Weights of a small GPT-style language model, trained from scratch on English Wikipedia.
Size: 9 layers, width 96, 3 heads of 32, MLP 256 GELU, vocabulary 5313, 1.82M parameters.
Architecture: LayerNorm before each block, attention and MLP in parallel.
Each number is 50 + 15 x the weight over its row's rms, rounded and kept within 0 to 99. Layers, rows and columns count from 0. The size before them is the row's rms in percent of the matrix's.

# down: layer 2 MLP down (transposed), 256x96, rms 0.0648, rows 91-122, columns 0-47
# up: layer 2 MLP up, 256x96, rms 0.099, rows 92-123, columns 0-47
down91 004:45 38 34 40 49 40 46 25 57 36 63 26 42 20 41 52 47 63 46 73 54 46 21 63 27 32 31 60 61 42 49 31 41 36 81 45 25 63 50 55 63 54 18 44 23 32 55 58
up92 007:54 58 59 70 51 63 82 59 67 58 74 67 52 68 56 59 60 53 71 61 59 55 65 66 64 55 74 75 54 60 66 66 60 58 67 63 70 66 63 57 53 60 67 71 47 63 61 41
down92 004:50 33 32 52 61 26 38 21 47 49 48 33 40 37 55 56 46 73 44 73 51 41 37 35 39 47 37 64 61 47 58 43 41 48 62 41 23 44 41 52 56 47 28 43 34 34 46 54
up93 005:73 74 51 53 61 57 56 51 71 76 62 66 65 59 66 62 43 55 80 47 59 56 71 63 64 65 54 66 72 66 58 60 58 62 46 67 65 60 65 63 53 57 64 49 65 75 50 58
down93 003:13 20 50 71 52 35 58 45 43 59 53 44 34 73 36 55 54 45 23 54 47 27 77 49 43 64 37 61 52 55 55 34 50 48 37 32 57 28 31 43 33 55 64 38 49 29 60 28
up94 118:72 35 40 49 39 78 42 21 37 43 16 31 48 71 33 69 58 58 53 43 55 51 56 29 63 60 65 61 57 36 52 36 57 44 78 81 60 45 33 37 32 61 39 72 28 62 52 24
down94 116:55 35 46 62 40 57 66 63 47 57 61 57 67 21 58 34 47 64 75 23 47 43 09 44 39 53 17 70 44 69 45 49 67 66 36 59 15 69 48 44 33 55 35 54 65 65 40 66
up95 108:44 29 22 53 39 44 59 16 58 53 87 57 54 60 21 55 43 48 80 85 57 37 71 37 35 47 68 44 31 57 52 53 52 58 71 38 47 63 41 47 60 43 75 60 30 55 42 42
down95 100:71 54 34 47 75 41 36 33 70 34 61 52 43 98 69 46 38 56 71 47 73 64 28 19 25 65 36 38 53 23 35 43 55 45 61 23 50 56 46 63 72 37 69 32 82 62 33 55
up96 130:48 39 36 29 65 65 56 52 33 46 42 61 27 64 35 45 45 69 55 09 43 59 28 63 32 44 57 50 55 70 53 77 53 62 45 63 40 56 57 53 56 84 45 81 36 39 59 32
down96 145:72 39 53 72 44 35 50 34 44 62 34 43 41 88 49 24 51 50 34 57 70 27 75 49 62 52 50 37 69 56 53 37 50 20 59 38 55 62 48 51 24 64 32 65 46 79 22 50
up97 135:59 48 48 49 47 35 79 54 64 53 53 64 31 63 13 64 35 34 62 38 52 53 41 47 61 28 64 41 85 46 51 72 65 53 71 41 52 56 38 54 69 65 32 78 19 13 60 39
down97 112:38 57 43 32 79 41 47 36 36 60 57 76 74 49 50 39 57 80 48 53 44 50 49 56 36 43 48 30 49 54 47 49 39 54 51 79 51 24 59 49 53 58 25 40 81 99 58 21
up98 011:38 45 32 30 41 42 35 42 32 40 28 21 41 32 44 32 38 40 42 28 33 35 39 36 34 43 34 32 40 44 34 31 33 40 29 38 35 37 40 38 35 34 20 25 45 35 40 42
down98 003:49 52 75 74 57 57 62 64 40 73 49 50 29 54 63 67 63 65 34 55 76 46 77 76 35 75 58 41 45 63 54 65 85 53 28 39 74 20 41 76 50 58 50 75 61 41 61 54
up99 120:19 22 40 24 49 38 76 62 42 53 53 54 84 55 19 57 58 61 40 57 55 36 39 32 48 51 32 63 19 91 56 56 46 61 62 55 63 77 49 68 31 63 46 48 42 25 39 58
down99 126:53 55 55 35 32 48 43 55 58 34 63 49 66 70 70 54 58 74 58 42 65 24 54 00 33 48 52 50 58 57 47 44 79 74 54 04 54 65 50 49 54 58 57 31 44 57 43 77
up100 008:44 42 41 38 47 42 28 33 36 24 26 22 35 36 53 32 45 47 37 30 45 46 36 46 29 44 24 28 43 28 33 31 39 37 43 39 35 43 39 41 41 29 31 30 48 26 38 56
down100 004:56 63 70 49 54 54 32 45 44 66 26 69 81 65 59 42 36 42 53 37 61 47 54 23 64 57 62 53 43 42 58 60 54 60 39 46 36 63 58 33 52 51 47 71 62 58 34 68
up101 158:50 48 30 45 38 48 49 69 64 04 55 64 48 57 52 60 71 57 45 51 31 47 26 60 49 43 53 60 45 32 57 56 72 48 65 55 40 53 35 22 62 62 48 50 50 51 64 23
down101 162:50 28 72 57 46 74 63 55 49 70 82 39 36 89 22 45 58 52 36 62 49 46 67 62 52 61 59 71 71 56 26 49 52 40 53 48 67 23 48 48 48 40 30 58 29 53 45 35
up102 003:68 60 57 29 73 58 56 59 37 19 27 32 35 45 68 22 58 61 53 22 55 35 34 60 29 60 49 44 51 45 49 45 36 36 64 47 35 45 66 54 42 56 33 36 60 38 40 76
down102 004:64 62 55 58 51 74 52 53 55 69 46 49 78 48 87 63 62 62 56 65 67 59 80 59 73 84 54 60 68 58 72 83 73 72 50 55 64 59 71 69 58 63 59 62 68 67 44 78
up103 105:22 44 50 43 55 47 38 50 64 66 69 71 75 67 45 46 53 35 37 50 48 53 74 52 50 43 26 73 37 43 71 45 22 56 73 73 38 49 45 27 56 48 36 69 63 21 48 56
down103 106:49 85 46 54 68 47 57 71 45 47 39 69 52 53 78 36 45 73 54 43 60 67 40 39 23 48 49 45 50 61 40 43 57 38 06 17 57 50 57 57 41 58 73 42 52 54 62 76
up104 101:46 09 17 37 39 51 57 54 50 37 60 57 59 46 29 50 48 55 34 53 60 37 31 72 65 28 79 59 26 54 51 78 52 42 51 38 76 76 39 20 64 73 51 67 50 24 28 49
down104 094:37 55 71 51 28 53 33 46 41 35 44 74 58 63 43 46 27 47 84 35 35 40 34 40 61 80 81 75 34 61 49 43 61 59 64 54 41 43 17 44 49 38 68 50 66 40 56 58
up105 126:47 39 21 56 42 42 70 54 63 70 30 50 59 63 21 19 51 56 41 61 45 40 92 66 50 76 40 67 31 67 64 53 69 66 41 46 43 84 21 60 47 42 49 50 34 52 35 49
down105 156:62 46 34 59 49 50 57 40 51 55 27 61 53 93 33 36 54 62 61 59 50 71 53 50 22 70 38 53 36 58 55 48 62 67 43 43 31 66 47 61 73 47 53 29 42 67 47 55
up106 143:34 48 35 50 46 48 59 40 60 32 43 43 38 72 21 52 64 41 55 60 57 72 33 44 62 30 55 70 70 31 47 55 68 59 90 72 55 54 39 30 53 46 50 69 20 35 48 25
down106 162:49 58 76 79 69 42 49 38 32 75 40 74 59 62 59 58 61 45 58 37 74 24 49 63 61 57 44 35 63 48 66 52 27 33 43 53 57 67 52 43 27 51 37 43 73 36 46 77
up107 134:29 54 23 62 59 55 72 74 49 71 73 66 37 63 46 53 70 18 37 39 50 59 39 43 67 58 64 30 45 64 48 70 31 74 54 72 43 71 35 36 50 75 46 67 13 53 66 47
down107 112:47 53 57 38 57 30 49 61 53 65 53 59 58 99 68 41 62 65 32 57 47 43 40 53 70 73 48 32 57 55 55 44 31 26 52 63 49 60 57 45 34 35 38 61 25 48 51 70
up108 154:52 39 21 42 68 56 50 74 55 26 44 50 52 56 47 68 76 54 40 45 34 79 32 43 50 21 34 48 46 50 37 66 72 45 43 73 58 48 46 42 59 86 51 49 42 63 56 44
down108 146:53 63 40 58 66 46 36 55 67 44 55 41 65 87 56 45 70 24 45 32 31 45 54 60 62 43 60 56 31 57 80 32 43 29 47 34 68 51 39 38 40 65 56 50 64 58 59 59
up109 115:30 46 28 81 28 42 52 41 58 53 59 59 60 77 61 56 41 34 62 38 42 33 63 49 64 65 52 89 10 51 24 37 61 40 43 65 63 43 35 13 46 26 34 41 58 32 44 41
down109 113:70 69 46 28 46 39 08 21 58 54 56 49 62 99 59 54 41 68 71 48 45 45 43 43 56 51 28 58 41 34 24 51 38 23 48 69 57 55 58 48 49 57 43 60 41 55 51 53
up110 120:68 28 46 45 38 69 78 30 43 57 72 45 40 45 44 31 79 42 58 58 40 55 31 46 35 50 66 66 24 71 45 61 56 48 46 68 59 69 52 51 74 81 24 52 48 77 57 37
down110 108:45 68 26 49 32 46 25 53 61 53 51 55 44 61 54 23 39 43 50 44 53 57 72 55 79 43 35 55 66 43 48 18 50 74 32 51 50 41 33 27 33 40 63 43 30 60 49 54
up111 004:59 55 39 31 50 71 27 33 37 29 35 21 38 38 54 40 52 55 46 22 45 43 47 41 30 39 40 42 46 30 35 36 27 41 39 41 36 48 60 51 38 44 22 30 48 32 37 74
down111 004:59 53 76 61 64 54 52 45 70 67 49 67 59 60 67 54 61 52 48 64 71 66 90 58 75 71 68 47 86 67 77 59 68 69 43 50 66 63 60 43 36 47 61 47 76 62 24 63
up112 115:48 44 43 43 31 67 40 61 45 44 46 33 59 69 44 56 42 51 20 51 38 16 43 13 58 50 46 67 58 32 32 61 65 48 53 34 42 59 24 30 66 38 47 62 36 81 70 66
down112 101:14 44 47 60 50 52 42 58 50 48 53 50 59 99 52 36 60 52 24 53 42 64 45 37 29 42 45 20 43 56 24 35 43 51 43 43 54 55 51 55 86 40 43 75 69 69 66 78
up113 107:29 63 59 72 34 37 69 60 42 34 76 45 51 72 56 63 35 18 30 42 30 39 41 29 54 46 53 60 38 44 47 75 44 66 50 52 43 58 40 52 22 38 77 71 54 13 50 48
down113 083:49 67 56 41 50 33 44 39 62 45 65 40 50 97 55 39 43 32 51 52 41 73 46 64 27 27 49 84 62 48 22 33 44 49 50 31 31 55 55 37 20 51 53 80 74 50 26 77
up114 007:63 71 57 72 68 58 37 54 71 58 53 54 64 58 78 60 64 69 74 59 72 65 59 63 69 65 60 51 57 64 62 60 50 66 59 65 67 64 78 63 64 56 63 64 63 54 51 85
down114 004:55 53 75 66 72 56 69 59 62 62 40 83 60 89 47 65 54 40 38 53 65 55 83 41 67 61 65 51 76 75 65 50 59 63 33 50 61 46 60 44 58 73 73 61 75 52 33 53
up115 011:55 44 49 64 51 62 80 71 62 66 73 79 54 72 49 76 61 48 54 70 56 54 62 58 62 48 62 87 49 58 63 68 63 58 77 61 73 62 52 41 55 61 71 67 48 67 64 34
down115 007:34 31 29 34 37 40 41 30 37 24 45 22 38 31 29 31 37 44 31 51 39 39 38 45 30 27 33 41 43 32 41 31 36 31 53 35 25 48 47 45 41 41 23 38 30 39 46 47
up116 004:63 56 48 73 53 39 34 45 80 67 65 43 68 58 73 56 73 50 84 50 68 59 51 67 72 66 44 57 66 53 60 58 53 59 48 62 70 66 64 52 60 33 74 54 61 51 56 60
down116 003:37 33 68 70 76 36 63 46 36 59 36 57 74 93 31 64 49 34 33 48 65 48 63 19 40 47 60 56 35 58 57 29 44 54 61 57 47 47 44 49 58 65 68 62 42 47 59 33
up117 099:45 32 24 63 37 57 53 50 46 49 60 39 49 69 58 75 82 44 38 52 56 42 52 57 56 50 38 70 27 68 68 56 42 78 64 50 76 45 45 35 41 81 42 37 32 38 45 47
down117 108:56 74 61 46 56 58 30 44 59 44 33 44 57 99 54 42 45 72 68 58 44 53 63 41 47 37 52 32 68 31 55 61 62 34 48 56 51 47 61 37 43 55 44 21 46 47 50 49
up118 128:48 46 30 48 35 55 45 76 50 47 48 39 50 64 59 64 42 26 64 54 40 21 49 64 24 43 59 36 37 71 54 34 70 17 80 31 56 36 23 37 28 37 63 25 53 52 71 20
down118 106:46 43 76 42 58 49 13 41 55 51 43 36 51 99 77 52 40 54 53 61 44 56 46 38 43 76 60 34 77 32 74 48 64 45 65 54 56 49 49 46 26 69 48 68 41 36 31 30
up119 008:46 41 50 61 44 55 85 68 53 65 75 80 56 70 49 63 56 46 48 72 50 53 59 56 70 49 65 76 46 61 60 66 68 66 70 60 66 61 40 39 58 61 73 70 51 71 64 20
down119 004:55 45 26 41 43 73 56 55 59 44 63 34 46 25 57 51 63 70 68 64 46 58 23 74 41 47 47 72 55 39 40 54 46 38 81 64 41 63 61 75 63 55 35 64 39 48 87 60
up120 156:52 41 26 61 48 49 74 40 62 75 52 64 39 41 47 35 61 39 74 42 46 52 42 28 46 46 54 47 26 62 35 52 69 44 56 62 71 27 32 36 64 81 43 50 52 51 66 53
down120 175:52 47 40 34 33 47 59 55 44 35 42 38 35 00 79 41 60 65 45 48 39 57 33 43 60 14 64 60 63 54 68 57 45 43 19 58 44 56 33 44 32 09 69 74 73 77 32 57
up121 011:47 30 33 62 36 57 83 62 53 59 74 75 47 72 39 68 60 34 51 65 44 48 59 49 59 36 65 85 38 55 53 66 60 51 68 59 67 60 37 29 44 47 65 62 39 60 62 17
down121 006:45 43 37 40 50 44 36 24 50 39 55 21 42 25 35 43 41 65 51 73 56 43 24 61 24 30 41 52 50 39 41 32 40 38 74 43 23 59 44 47 49 43 23 50 25 40 50 51
up122 004:53 61 71 79 58 52 59 49 71 45 57 65 43 65 59 68 55 71 49 65 78 75 66 80 48 61 52 57 57 44 57 66 65 53 87 62 69 62 66 63 66 62 78 78 51 51 54 67
down122 003:54 50 49 39 59 40 48 32 56 48 37 61 90 72 57 45 31 55 53 64 31 39 43 21 76 33 46 70 64 50 72 42 38 65 45 35 12 83 58 36 60 60 65 57 50 44 45 61
up123 141:59 52 40 36 53 57 50 61 38 62 40 46 49 53 70 68 43 39 46 48 12 51 40 14 53 45 71 41 57 64 64 66 57 75 67 43 71 52 35 35 45 47 62 53 43 99 76 44